Weights of a small GPT-style language model, trained from scratch on English Wikipedia.
Size: 14 layers, width 512, MLP 2048 GELU, vocabulary 16384, 60.9M parameters.
Each number is 200 + 30 x the weight over its row's rms, rounded and kept within 0 to 999. Layers, rows and columns count from 0. The size before them is the row's rms in percent of the matrix's.

# layer 11 MLP up, 2048x512, rms 0.0984, rows 1196-1223, columns 256-383
103,187,225,246,152,273,107,194,155,223,223,176,237,184,221,214,236,219,185,177,212,237,204,177,228,174,223,215,176,195,162,154,178,252,194,193,187,172,228,196,218,251,223,123,220,176,189,200,209,196,190,222,132,184,264,182,217,153,156,196,191,208,213,276,241,180,152,206,183,156,273,216,249,242,214,194,230,180,209,195,162,225,198,266,208,125,222,223,159,236,186,182,144,179,188,220,202,190,232,209,218,218,235,179,203,199,161,187,199,186,220,192,228,259,192,223,229,188,179,247,128,199,169,220,209,218,192,199,167
103,207,152,182,123,194,199,160,222,136,200,215,157,196,181,144,225,171,268,217,272,145,193,218,246,177,215,201,237,251,227,193,239,210,212,144,238,207,211,233,225,182,228,210,166,174,188,165,200,200,224,244,244,249,149,177,212,156,153,231,212,205,222,196,201,177,190,207,232,220,200,205,221,196,171,148,159,224,176,264,188,276,189,197,221,193,225,248,186,224,171,149,189,194,168,193,173,171,167,197,250,195,246,226,212,229,220,205,205,191,227,183,183,195,184,189,268,185,220,209,208,246,217,172,174,208,222,195,226
101,183,226,217,181,162,194,221,248,136,134,173,182,261,152,174,147,171,247,212,180,199,221,171,230,201,172,175,219,232,157,186,242,238,228,176,209,237,184,249,181,217,199,270,156,211,228,241,176,193,174,219,263,228,212,183,185,241,135,148,245,228,226,189,266,233,208,221,195,236,209,243,206,192,214,164,168,209,232,216,225,226,189,185,207,198,201,216,164,208,178,226,175,140,114,200,245,185,201,195,194,184,204,262,191,186,117,198,179,221,178,182,170,151,213,185,196,205,174,197,201,202,198,248,198,185,166,167,214
096,221,215,182,210,244,234,190,237,200,183,243,215,191,247,185,205,221,145,236,197,220,175,225,160,149,227,174,204,200,197,249,206,144,249,271,184,193,219,151,212,167,200,160,250,192,177,225,185,173,278,194,187,213,210,183,152,182,191,216,206,210,194,221,197,225,163,224,218,202,197,234,191,142,218,201,223,168,198,141,229,204,237,189,187,194,162,201,297,229,244,195,187,211,219,182,231,139,157,207,182,207,204,201,209,150,164,203,223,145,209,207,207,253,193,218,235,251,139,194,188,170,192,228,236,223,161,181,145
103,148,203,182,190,207,192,202,161,200,226,165,221,183,182,170,144,186,168,134,172,160,222,196,191,205,142,190,223,192,148,224,197,291,152,224,250,173,173,190,193,222,100,179,213,185,181,233,152,175,243,206,215,250,224,223,153,201,236,210,233,124,173,184,197,189,213,200,193,241,176,205,222,192,155,259,141,256,214,183,224,165,203,177,163,188,239,184,196,149,200,181,209,215,204,139,221,211,218,177,147,177,203,173,220,185,139,249,161,176,161,237,229,239,208,194,190,177,211,251,230,176,207,246,219,174,199,193,184
105,212,227,166,280,239,213,195,197,266,207,161,269,185,212,208,143,230,193,183,166,193,157,192,214,210,227,192,160,202,169,200,258,190,201,194,187,160,190,192,185,208,209,217,175,213,175,209,169,182,195,184,151,250,206,180,206,199,193,206,169,183,232,162,212,209,175,202,180,224,248,226,225,250,188,215,189,188,179,201,209,224,199,212,211,197,154,139,155,245,173,180,235,201,132,137,211,183,209,193,194,253,184,204,186,182,146,216,205,181,184,184,195,235,202,197,164,190,178,204,249,181,193,193,177,200,225,169,205
104,182,225,226,158,269,256,126,201,218,129,148,156,240,166,214,270,231,251,159,220,179,218,227,182,260,182,195,285,187,215,140,223,196,234,207,230,166,221,192,205,186,187,188,182,178,196,184,169,216,203,191,249,235,248,168,226,164,244,179,182,162,211,165,191,166,165,260,180,200,248,124,259,190,193,171,172,207,204,183,193,192,179,157,222,208,177,125,206,193,164,143,170,138,222,221,208,196,237,207,191,198,159,204,268,181,193,225,187,186,171,219,155,158,166,220,169,215,163,203,182,187,218,188,177,187,194,216,184
103,197,226,187,192,121,208,155,220,187,191,194,225,201,155,156,214,174,165,159,169,268,207,183,174,246,232,244,210,192,234,205,204,184,230,199,121,183,217,199,233,251,180,252,194,246,226,216,183,166,226,191,211,236,212,227,219,243,167,204,228,151,216,177,207,246,185,153,202,204,167,176,185,183,185,193,278,182,227,231,241,190,167,214,198,183,181,239,177,150,187,209,204,252,167,228,199,210,167,192,184,197,184,244,172,159,158,114,168,154,232,218,250,208,212,203,170,244,151,196,210,211,204,157,164,204,173,241,199
106,137,157,217,168,203,253,171,190,180,217,187,194,188,207,231,154,208,180,177,191,167,244,154,138,196,209,197,194,188,148,244,193,215,236,203,218,193,213,178,183,212,225,163,204,125,141,230,213,205,183,211,168,139,142,229,211,186,190,210,167,191,177,212,248,165,236,197,155,264,162,204,226,219,193,204,182,220,164,229,178,183,172,206,269,214,193,189,220,209,183,202,160,166,255,213,245,158,240,183,198,216,173,217,223,148,183,154,214,140,191,168,195,224,211,172,207,221,220,225,201,218,224,208,168,180,246,172,208
099,212,244,205,216,139,240,166,271,187,172,183,266,173,225,207,220,240,211,168,175,196,198,202,139,204,241,142,130,153,194,190,198,204,205,232,183,231,196,228,175,239,194,208,207,211,174,232,231,213,187,275,266,216,207,192,248,217,218,212,218,181,199,195,156,215,198,125,208,192,229,161,197,189,153,161,190,207,237,190,193,106,262,197,187,213,139,210,199,258,219,206,187,197,199,178,193,215,231,184,176,248,198,211,154,153,186,121,176,191,239,222,189,217,208,196,147,199,167,229,203,224,208,179,208,205,169,248,238
093,244,169,192,292,205,171,201,191,148,220,179,196,208,230,236,242,144,222,214,177,217,188,203,191,170,158,234,238,237,206,211,197,247,240,253,188,205,162,205,155,164,241,203,244,183,204,210,151,203,195,175,206,154,184,191,192,180,150,270,214,216,238,158,141,195,241,177,197,212,192,229,195,247,225,167,207,246,160,204,212,173,213,227,162,173,171,189,232,203,202,251,189,221,232,239,164,158,173,229,206,199,166,213,174,132,196,213,211,154,164,194,192,202,238,216,162,215,218,217,203,197,163,150,253,202,239,174,230
091,192,160,206,197,166,184,182,191,202,186,212,243,204,195,240,199,217,218,185,231,174,229,221,217,201,213,206,273,178,197,241,187,208,228,211,211,247,209,154,201,159,241,259,234,220,212,160,199,223,199,160,220,181,165,146,198,199,247,201,193,218,190,193,197,193,188,234,228,196,183,188,193,203,185,266,257,212,218,204,226,191,226,176,194,237,176,231,208,235,211,216,256,233,248,217,198,187,179,197,260,193,189,214,246,125,146,180,217,199,195,144,203,177,224,234,239,246,230,184,114,180,199,209,179,199,204,176,224
095,186,193,197,230,203,160,231,237,211,190,229,228,225,202,206,217,221,214,254,157,162,233,179,114,204,166,164,140,223,168,292,246,165,162,223,207,204,172,231,215,219,166,212,145,133,204,220,156,161,211,188,203,201,199,223,169,200,195,216,202,194,181,203,195,235,162,191,194,163,236,240,215,236,191,218,260,195,170,200,274,148,193,193,192,197,203,213,195,135,182,222,238,161,201,197,253,224,204,197,154,220,180,233,194,145,169,243,215,239,177,248,238,169,211,185,184,194,191,181,202,224,162,219,203,162,183,192,245
100,252,217,230,199,211,217,217,187,169,184,161,215,218,227,214,195,237,181,203,225,205,213,196,152,180,203,186,196,201,205,168,214,192,213,169,191,251,164,194,251,241,168,192,189,245,199,194,156,215,184,211,161,206,198,185,198,235,194,234,147,168,218,210,221,197,241,202,208,133,173,238,238,206,210,193,204,215,223,131,270,206,218,243,156,222,187,205,240,166,209,157,192,199,221,194,216,224,179,199,172,182,203,190,199,200,181,180,190,163,186,233,207,117,165,188,174,201,204,199,141,157,216,201,164,164,244,150,173
092,207,150,132,246,157,193,141,234,194,187,237,195,185,168,159,230,219,188,247,180,204,122,207,166,192,171,239,254,179,211,270,201,205,198,185,194,190,179,204,189,244,146,185,224,189,199,183,205,203,143,135,192,222,168,203,164,176,237,197,186,192,185,178,188,198,216,231,212,200,208,227,166,229,182,189,208,239,158,163,202,161,192,151,160,202,217,247,205,203,161,214,218,165,197,188,222,149,199,178,166,240,203,209,199,243,198,225,220,193,238,199,206,205,173,142,229,196,191,261,205,219,212,223,223,216,246,182,189
105,192,224,168,154,220,163,166,170,183,250,189,180,241,187,218,217,154,205,156,189,205,226,156,188,135,216,168,109,194,215,216,236,277,209,214,157,219,224,215,126,193,164,224,131,242,210,187,150,189,168,237,184,172,195,226,146,172,208,171,181,193,204,229,195,140,175,223,238,227,197,218,141,237,229,198,165,207,127,216,183,200,189,228,219,222,217,172,201,183,168,201,228,194,230,226,169,233,207,201,258,221,206,200,224,148,215,226,173,157,159,139,158,152,226,188,233,224,176,192,204,192,214,211,180,171,215,229,190
104,226,187,213,206,202,240,220,161,163,168,174,175,193,188,197,206,197,203,230,188,217,166,248,174,181,173,229,233,254,243,215,261,141,273,178,189,174,138,222,272,187,160,263,143,175,164,127,205,225,179,208,196,201,159,173,206,172,188,136,258,178,161,198,218,229,169,164,215,211,222,119,203,240,195,209,169,192,213,223,283,171,254,172,198,201,196,221,157,225,146,169,181,225,183,179,204,193,181,226,234,222,162,220,180,181,166,216,148,232,188,187,207,234,219,162,143,214,162,162,188,181,159,189,188,145,230,241,170
089,199,179,143,244,162,202,143,195,204,152,197,179,199,180,203,197,244,240,181,167,200,251,180,190,212,234,146,198,211,210,181,197,211,174,185,132,230,218,187,177,206,247,209,215,222,205,186,198,211,180,189,199,247,135,185,198,214,175,171,236,217,205,231,195,139,208,272,230,186,216,188,191,152,218,189,221,199,186,202,176,242,230,191,198,165,181,163,221,214,169,148,197,182,210,184,176,175,194,221,192,167,240,213,157,177,169,211,195,157,245,187,209,202,155,218,163,274,158,212,181,227,186,171,235,210,235,182,225
099,229,162,153,208,147,145,131,210,215,170,220,130,200,191,192,153,205,169,162,195,161,212,137,206,185,183,197,180,162,212,192,202,204,146,240,264,173,186,163,214,240,155,233,200,186,228,200,172,226,196,259,235,149,190,158,222,174,190,196,159,162,221,228,184,139,218,171,211,176,183,234,249,209,169,211,235,212,179,201,196,186,202,144,190,193,163,159,223,161,144,243,289,199,187,176,211,209,112,192,196,181,207,211,200,161,229,170,249,239,180,154,173,209,185,244,172,221,206,193,199,185,127,214,188,201,231,193,224
104,256,205,221,202,172,232,178,183,242,223,151,199,133,208,175,230,164,171,203,199,180,221,141,226,155,121,181,217,153,241,195,138,170,157,228,229,165,193,215,150,220,211,158,209,159,191,177,263,221,244,205,203,208,212,277,157,233,229,218,190,192,206,244,199,185,207,196,183,232,227,162,239,119,144,237,226,207,173,195,248,223,199,165,201,246,171,187,225,241,180,194,198,211,201,168,163,187,160,180,232,197,189,224,204,209,199,211,215,158,178,255,193,274,180,191,198,205,189,160,206,212,216,240,196,196,210,249,188
103,240,210,205,199,212,193,206,221,206,191,183,190,246,180,223,171,167,191,204,182,216,245,163,179,219,196,189,211,196,171,163,146,189,253,254,225,262,238,179,193,209,119,193,190,211,250,212,276,252,173,198,222,174,170,279,202,184,207,210,219,175,212,237,221,203,197,197,233,189,175,181,193,209,250,190,245,191,134,194,237,245,188,221,167,207,222,181,235,280,197,208,182,236,189,175,173,186,190,222,240,222,180,185,228,185,162,225,197,207,187,200,201,175,199,207,257,191,196,233,202,188,274,195,212,182,235,193,193
106,202,191,227,233,173,243,203,183,175,263,219,166,223,216,232,217,157,169,275,133,210,211,279,250,196,220,233,213,218,146,200,222,240,196,209,199,194,203,185,211,185,194,226,241,157,195,196,207,194,170,199,159,173,174,260,244,206,188,250,226,202,153,209,222,184,211,257,208,209,196,157,214,208,202,185,196,156,178,189,201,223,226,239,177,201,154,246,182,212,254,137,182,188,173,210,189,209,200,169,178,239,211,156,273,175,236,229,137,203,169,176,149,221,197,199,215,142,185,163,234,227,198,183,177,237,217,211,186
103,253,210,171,228,195,223,187,175,182,202,183,218,197,203,157,166,171,201,142,130,244,182,186,177,201,204,198,228,210,226,219,206,218,211,168,228,165,207,197,211,202,241,189,214,224,182,188,251,156,224,187,200,143,194,183,201,212,200,168,198,146,227,187,213,171,179,150,190,194,182,193,143,220,190,221,205,217,160,178,223,219,227,134,191,174,263,213,210,210,193,246,224,183,146,245,208,211,214,199,261,188,221,175,201,197,194,189,158,172,256,191,169,210,232,220,189,181,198,238,245,231,171,216,158,168,189,206,189
103,224,165,204,152,213,214,154,174,136,157,231,240,258,215,201,130,140,231,186,235,164,231,225,227,197,209,205,215,165,184,154,139,164,147,226,191,216,209,237,252,196,160,228,239,179,236,213,219,166,231,210,234,208,136,177,252,245,159,217,217,180,171,163,214,184,185,198,187,228,216,206,220,180,192,184,221,205,161,195,221,208,212,164,208,235,245,208,221,208,181,161,173,199,217,190,234,209,167,254,232,196,210,178,201,224,190,213,256,206,228,204,174,212,201,157,172,204,151,218,205,204,204,263,236,217,154,205,163
100,235,181,198,132,174,226,154,250,185,216,183,155,224,183,246,183,157,228,246,218,193,261,289,183,160,184,211,222,228,212,210,243,236,192,221,202,199,217,187,179,174,208,174,204,210,177,169,194,198,200,169,180,174,246,193,216,233,217,136,230,159,232,195,193,153,182,202,154,198,221,177,253,228,215,172,232,137,204,255,221,193,201,195,220,211,217,192,174,220,206,280,202,200,223,186,194,188,180,184,244,154,257,199,224,272,197,158,172,224,209,196,168,184,204,216,175,226,194,210,236,209,179,143,214,248,183,238,202
093,207,250,181,236,170,199,169,148,199,183,184,179,168,184,211,184,180,205,187,229,216,225,229,182,210,241,197,152,171,175,197,206,228,180,208,175,209,177,156,248,191,170,172,221,184,213,195,176,202,192,203,199,201,171,218,220,194,225,174,187,170,220,228,169,193,204,222,223,164,279,232,212,198,241,214,155,232,175,277,254,232,218,245,158,205,156,208,257,185,182,251,193,123,215,191,225,178,171,173,207,209,195,159,228,211,107,164,197,177,189,197,232,234,252,157,215,226,176,150,174,203,209,203,185,210,185,186,247
098,187,226,212,191,201,201,174,158,261,204,186,177,173,180,204,225,180,200,139,180,192,255,185,178,208,146,169,258,183,176,194,207,225,237,193,170,212,184,237,160,198,188,200,160,187,193,238,183,186,219,254,248,164,214,209,243,147,168,252,183,129,251,167,262,167,184,168,202,213,205,164,187,193,145,218,187,175,172,190,191,203,220,156,158,173,192,213,182,205,249,177,164,187,197,234,232,222,196,243,184,226,198,208,229,185,241,155,249,194,234,220,196,178,132,182,185,226,194,189,197,183,184,163,188,164,220,236,200
097,265,201,198,216,234,218,219,180,189,191,205,214,282,195,226,192,218,181,199,192,187,191,225,144,190,171,201,211,204,168,208,226,216,196,184,209,222,231,221,220,200,214,230,173,192,201,225,187,254,239,173,222,234,163,184,160,173,233,155,198,194,187,185,153,200,196,189,196,178,152,231,201,258,182,195,127,234,183,207,192,179,242,132,155,180,218,241,244,211,200,258,200,194,149,243,217,130,132,230,197,134,168,203,197,195,170,213,239,197,161,247,181,235,174,156,206,174,229,210,211,210,174,224,199,213,183,242,210
# layer 11 MLP down (transposed), 2048x512, rms 0.0537, rows 1196-1222, columns 256-383
101,202,129,219,234,253,234,209,252,235,174,209,182,195,198,250,223,250,230,113,207,196,255,179,201,201,205,257,176,205,229,211,138,203,200,222,202,219,180,225,157,159,203,178,149,180,175,226,195,160,207,194,187,231,170,167,207,183,245,230,179,170,242,227,162,189,145,207,210,184,224,252,214,214,148,190,160,198,172,149,155,223,177,198,247,238,151,200,183,233,192,180,225,145,180,247,168,217,239,183,196,198,223,265,226,161,147,128,209,226,238,182,216,244,231,275,184,194,218,188,141,155,258,171,185,211,234,220,191
105,253,193,222,196,207,188,205,204,168,189,208,156,214,204,185,110,243,210,199,217,222,221,188,208,159,183,201,200,134,250,172,135,249,212,225,232,186,196,221,239,152,206,194,188,171,272,244,232,180,209,223,191,175,223,192,192,189,211,237,191,292,139,214,154,194,198,198,196,242,158,249,213,181,213,189,180,202,180,92,202,190,210,195,216,239,200,189,180,155,195,213,183,148,141,214,88,230,222,243,181,200,151,268,165,218,188,182,226,175,223,177,219,196,195,174,213,169,200,161,191,245,190,189,234,221,221,204,157
100,255,195,249,187,170,182,202,209,180,182,171,135,182,159,176,161,168,229,194,202,214,150,213,152,223,201,166,161,181,244,191,170,235,258,211,191,146,179,256,250,225,173,158,254,206,275,180,201,167,151,230,196,187,208,152,144,207,204,132,230,197,175,151,270,161,168,242,204,241,195,296,209,208,183,157,252,167,194,157,181,186,161,168,271,158,228,228,188,253,187,198,148,144,201,230,240,227,130,206,157,203,196,181,201,205,216,204,200,184,210,219,193,143,149,163,177,242,172,201,203,225,167,179,215,205,244,187,207
092,162,171,189,188,200,219,250,192,214,245,234,233,198,161,181,170,141,215,199,211,169,207,240,258,248,160,264,247,203,154,195,216,203,153,182,227,184,181,232,233,172,153,194,152,159,165,173,210,239,205,223,177,172,149,201,224,223,230,168,171,252,194,199,173,208,238,160,165,235,202,167,217,207,143,172,210,192,173,247,212,175,221,245,173,185,138,156,147,188,208,178,243,225,219,221,206,260,235,176,231,224,142,182,257,229,201,234,157,223,211,252,149,184,174,210,215,197,207,167,181,213,246,185,116,198,180,195,198
108,215,155,258,205,220,189,197,199,208,186,250,234,212,193,194,202,184,258,179,208,200,220,210,241,209,222,159,224,215,207,219,155,242,208,200,217,214,232,221,202,200,223,255,213,162,161,186,212,228,156,221,220,166,188,226,213,179,173,197,144,135,215,176,208,211,183,239,150,176,184,177,168,182,191,222,209,150,233,103,185,207,205,225,256,227,197,227,201,143,167,196,213,261,219,230,209,204,259,158,192,174,203,249,212,215,140,231,153,198,194,183,209,228,187,181,220,225,201,204,174,173,236,245,190,245,204,183,149
096,201,121,190,267,228,195,187,194,188,178,189,260,196,189,174,195,175,232,167,176,163,133,173,149,225,198,204,212,210,205,195,243,192,235,216,147,256,217,265,144,183,182,194,197,223,180,179,187,228,176,133,195,217,247,227,176,175,234,316,220,206,178,210,221,260,212,174,193,191,214,231,214,152,247,185,187,252,163,161,175,201,247,156,143,204,173,210,206,180,186,224,234,174,201,216,153,181,192,219,188,211,245,160,230,167,219,222,212,202,220,142,170,208,177,191,202,230,208,187,175,160,208,214,178,173,189,233,184
097,217,208,188,195,217,167,159,201,157,168,201,220,195,174,185,194,234,200,162,123,192,217,201,164,216,203,166,204,239,172,204,176,166,190,185,204,206,217,248,206,236,218,122,200,247,177,186,139,235,244,203,233,228,214,200,218,187,205,233,175,199,191,122,197,151,223,218,194,184,226,222,235,221,165,140,202,175,244,172,179,214,201,218,191,211,205,179,100,206,196,205,211,185,143,234,251,224,240,164,214,128,214,256,194,217,206,230,207,198,165,173,169,151,166,204,186,254,231,219,165,168,202,217,201,194,164,200,210
096,146,184,251,184,168,207,186,225,236,176,246,159,189,165,250,187,179,221,214,187,166,254,193,284,224,234,197,226,184,224,240,172,179,273,195,182,188,245,228,170,167,192,220,171,148,245,160,137,213,149,201,164,217,191,264,201,155,208,237,222,213,237,249,251,189,203,179,182,195,202,180,170,125,194,156,209,187,186,207,253,198,219,247,214,204,220,212,176,197,205,185,170,212,153,152,211,188,212,191,168,133,188,182,199,228,192,193,222,205,191,223,188,196,163,249,254,166,157,222,216,180,190,199,144,245,187,212,263
096,199,211,175,185,217,236,197,225,218,163,171,203,222,215,228,177,147,210,205,214,209,44,184,159,192,237,246,189,201,220,200,189,221,215,153,233,217,220,191,202,172,190,209,176,234,154,221,230,170,223,248,147,229,222,177,175,200,240,175,146,155,191,203,229,167,215,259,197,204,184,170,208,219,200,167,195,228,181,207,227,127,218,181,188,265,261,216,197,183,211,195,195,209,206,163,181,208,190,248,202,238,235,223,219,202,174,226,186,246,173,219,193,172,187,210,245,216,227,219,219,118,205,182,200,144,220,173,195
099,160,208,167,147,182,167,141,213,206,158,216,198,260,173,260,190,219,229,206,223,188,192,193,180,174,231,173,184,159,198,173,174,211,125,216,160,225,135,177,222,206,258,177,201,226,236,201,171,235,201,244,238,171,259,224,234,152,175,177,258,244,206,244,103,219,185,229,196,190,226,244,122,204,226,184,197,199,184,161,164,238,183,219,186,216,244,225,189,229,179,203,234,183,135,184,230,166,201,195,184,216,242,146,169,171,187,201,170,191,199,180,239,172,169,175,231,175,188,190,134,188,196,196,211,253,218,216,214
095,213,196,241,177,170,203,198,183,212,251,196,192,179,196,236,250,230,233,204,191,211,179,185,229,182,226,198,200,149,223,186,202,169,147,176,222,187,218,171,251,218,222,216,184,159,206,148,219,198,208,221,191,173,215,176,195,241,212,168,209,205,293,160,139,250,132,223,167,214,146,227,178,246,198,211,202,152,212,153,224,186,138,217,214,211,186,208,201,236,166,158,239,226,137,207,180,251,226,208,175,158,215,226,220,235,211,181,188,224,167,204,223,189,228,206,208,163,214,256,190,217,212,242,223,212,163,169,191
095,241,182,210,227,190,219,202,220,174,244,151,205,195,235,226,217,135,199,185,178,265,285,185,216,245,215,207,160,199,233,172,250,219,203,218,183,219,167,186,178,208,215,221,203,185,213,185,182,164,183,165,164,211,143,193,211,159,169,149,220,212,203,189,121,181,181,169,145,233,231,218,206,208,228,161,218,226,181,162,182,248,214,197,226,165,218,179,215,208,193,232,196,194,224,203,222,145,172,220,160,219,167,149,219,195,233,228,135,168,185,163,214,275,250,200,180,199,134,185,232,199,185,209,160,180,217,220,172
095,163,237,159,240,198,232,150,175,204,197,183,208,200,205,199,186,242,193,160,154,186,217,215,217,210,193,233,200,203,223,212,245,173,209,213,173,200,192,159,208,235,225,183,205,197,254,193,176,202,143,156,143,204,173,273,205,204,183,205,207,199,200,197,225,215,186,216,235,164,220,178,142,189,126,155,223,161,190,159,205,229,185,174,172,170,226,178,194,178,197,191,183,155,183,155,222,243,184,195,163,170,189,243,203,195,208,230,207,196,195,228,139,175,200,241,178,175,200,230,193,181,201,235,198,218,227,190,198
096,209,197,196,191,163,206,202,213,195,180,200,178,221,157,181,212,166,206,188,176,231,316,184,238,171,175,215,191,194,213,169,217,200,200,183,182,222,128,196,219,186,178,188,139,197,154,144,192,202,180,187,260,211,182,211,209,214,204,161,193,208,207,173,181,223,176,261,180,180,163,173,184,199,180,201,250,186,140,174,168,210,230,167,179,204,144,227,142,216,177,262,214,192,165,222,206,148,224,222,251,214,159,213,190,194,203,182,205,219,183,206,174,200,165,214,236,225,171,172,206,186,208,252,208,223,212,228,191
090,183,173,197,224,187,215,183,146,202,222,197,226,193,232,198,182,126,241,165,181,200,195,204,179,157,221,165,146,207,198,228,225,222,206,198,183,220,212,205,169,128,273,208,182,224,230,211,195,178,205,179,210,183,193,156,195,198,177,178,212,161,238,195,185,192,191,165,250,142,186,196,225,209,204,200,211,172,231,239,157,231,205,172,202,227,185,227,183,241,161,192,192,202,223,224,146,132,206,191,174,228,248,218,241,193,251,179,199,152,180,224,156,181,233,227,197,211,209,174,207,215,246,203,217,238,164,170,148
095,201,186,172,185,204,187,170,186,186,183,208,228,248,159,228,167,199,187,182,239,259,173,223,225,147,220,186,189,205,235,243,190,213,173,174,257,217,193,231,241,230,206,215,203,173,198,131,192,240,169,207,227,156,215,185,135,187,177,173,162,192,237,190,238,225,170,258,221,200,125,216,240,267,216,192,212,241,184,211,133,190,213,211,223,196,238,153,164,175,216,222,224,155,144,219,199,184,140,180,175,234,249,230,203,175,200,150,193,204,213,228,186,210,192,211,210,175,168,158,220,196,208,215,164,202,254,227,206
101,219,209,235,176,168,207,231,192,177,194,231,166,239,157,205,129,166,238,191,286,229,179,251,203,153,162,155,228,244,173,194,200,189,217,192,208,246,162,179,116,219,209,239,172,185,153,157,176,162,180,214,244,162,227,165,224,223,170,249,243,128,217,170,158,241,234,162,188,177,254,214,243,271,231,146,174,174,218,201,211,185,212,229,194,188,219,200,161,259,234,216,184,189,195,180,225,182,195,149,196,216,181,231,187,232,234,182,169,180,247,181,210,197,243,234,215,216,224,194,222,253,187,176,196,200,207,217,199
085,192,240,173,199,172,167,166,267,178,191,195,190,199,165,204,158,191,210,187,182,163,122,193,197,222,233,130,195,220,222,198,174,187,184,212,253,165,195,210,236,177,203,242,219,233,234,167,226,213,177,176,253,172,125,220,175,219,227,167,214,197,181,163,252,144,188,208,191,239,180,241,194,160,135,192,177,170,177,202,203,204,220,250,156,243,211,197,227,204,197,200,253,161,213,206,160,220,218,210,140,205,189,181,164,204,226,164,242,206,184,187,160,196,212,203,268,215,203,203,139,203,147,202,204,184,199,239,180
098,186,203,257,255,194,189,208,213,218,218,212,189,184,241,172,241,235,205,164,186,208,150,209,194,197,193,191,259,131,222,262,206,196,175,216,157,166,264,216,168,172,222,189,177,176,211,212,190,255,203,173,197,165,198,238,263,175,230,264,240,227,179,189,193,278,174,188,215,203,211,218,171,211,216,182,167,201,167,209,227,199,184,227,157,169,236,193,177,221,148,204,236,193,158,214,198,202,196,166,186,215,179,187,197,202,157,233,222,217,167,146,206,185,231,155,249,179,212,155,170,231,175,181,218,235,167,191,193
095,151,173,228,242,238,195,183,165,215,219,168,247,208,159,235,204,173,205,167,172,231,205,226,214,150,240,176,159,204,233,135,227,205,153,152,184,145,198,244,150,186,229,227,204,183,171,174,219,204,172,189,179,198,198,177,177,227,266,218,219,222,176,165,172,241,168,269,229,187,208,227,205,183,227,165,230,194,183,188,181,177,186,231,217,173,224,221,186,194,207,219,251,248,153,188,157,188,167,206,187,188,161,188,199,213,157,228,234,131,232,225,182,151,235,176,241,187,191,239,245,169,220,276,198,169,246,242,166
099,238,216,196,165,184,253,169,186,175,169,220,187,192,207,227,160,181,197,174,174,181,110,196,178,225,236,174,218,187,200,207,178,232,181,205,142,201,235,189,161,193,204,209,194,203,270,200,208,230,196,233,196,201,206,240,228,194,186,199,192,190,196,236,183,187,198,186,179,240,220,199,194,232,165,159,211,215,186,241,178,227,209,130,185,140,136,143,151,173,179,197,238,177,198,172,210,150,217,233,207,217,195,174,197,193,242,187,189,190,208,260,211,214,217,165,235,216,175,167,266,194,232,212,187,186,182,222,226
108,228,189,198,193,155,146,225,187,168,255,200,197,190,167,185,213,158,210,242,232,186,0,246,200,285,253,220,214,202,229,186,216,204,207,193,233,198,215,202,189,186,208,183,193,197,153,197,229,163,187,177,228,189,172,229,225,182,206,223,180,183,151,262,171,207,196,198,230,200,204,196,176,199,207,207,211,226,201,236,164,159,151,171,171,184,135,292,196,225,182,189,142,205,179,196,176,215,204,203,176,198,218,195,271,226,209,156,133,242,131,160,188,182,167,185,194,148,228,233,172,163,244,209,179,208,224,86,223
094,236,168,247,220,168,183,187,228,157,212,200,206,137,181,204,181,175,191,190,184,167,174,199,233,219,234,207,203,263,169,193,202,156,203,213,172,210,199,210,221,278,212,231,181,182,220,187,151,173,199,203,231,155,178,191,168,181,186,201,210,265,194,219,200,225,195,140,237,167,194,194,185,209,201,197,193,209,206,205,222,193,234,187,252,256,200,177,200,180,203,244,155,212,208,127,198,243,156,196,214,183,224,153,211,199,190,194,224,236,145,228,207,252,217,214,189,261,217,247,259,226,188,178,234,201,174,212,199
105,178,225,157,200,194,225,164,171,235,203,242,251,221,206,190,190,190,214,197,263,161,206,213,195,214,230,200,173,198,257,175,152,195,167,215,196,214,148,233,212,167,210,184,208,221,131,164,200,224,241,251,189,227,217,171,181,213,258,180,202,228,219,202,224,190,227,175,238,203,196,213,209,245,201,180,224,262,181,183,188,238,268,204,202,158,181,205,198,203,234,184,221,210,200,224,188,213,177,198,236,211,190,196,210,217,197,178,247,272,170,207,172,180,193,198,220,183,177,211,225,187,202,243,154,161,168,213,158
106,198,207,211,177,225,189,174,194,207,268,176,189,209,197,272,181,250,203,133,223,252,147,249,252,188,190,145,165,211,209,175,179,189,189,136,149,155,202,240,208,240,196,263,169,127,189,189,212,202,231,219,229,154,217,217,134,243,175,190,192,204,190,193,190,230,197,193,170,209,159,241,220,243,196,198,207,148,187,301,191,177,147,250,226,201,242,164,205,207,221,152,170,171,214,209,195,230,179,213,196,139,181,225,220,197,236,230,229,230,177,186,236,178,189,186,183,216,191,178,239,191,182,191,204,238,182,175,195
112,220,203,240,194,172,164,252,164,208,198,233,205,144,235,190,201,192,211,205,134,175,204,195,211,197,178,182,260,221,210,255,177,251,271,220,262,164,185,208,155,249,211,188,158,202,202,205,239,216,190,216,244,191,268,225,201,234,211,228,222,177,174,204,162,179,191,226,219,201,205,152,241,241,210,187,224,203,232,167,216,199,143,165,168,170,215,186,185,247,221,183,228,267,187,193,200,199,225,216,181,204,159,173,202,163,241,214,206,193,246,235,195,137,157,202,215,197,224,224,198,210,231,200,162,159,210,183,213
098,199,209,276,162,216,171,216,184,178,260,205,229,232,204,204,160,120,179,183,232,227,228,193,208,172,192,177,170,172,197,225,212,188,214,163,198,182,162,239,166,204,206,181,243,211,202,220,181,222,216,201,173,234,195,194,197,187,170,168,249,222,214,263,183,265,209,155,222,188,144,220,201,208,207,179,195,185,241,214,144,218,185,251,219,207,244,159,186,158,176,224,176,167,158,214,195,226,203,147,186,198,205,217,199,182,191,150,234,178,163,174,248,252,137,188,211,222,210,184,135,215,206,217,229,224,259,166,219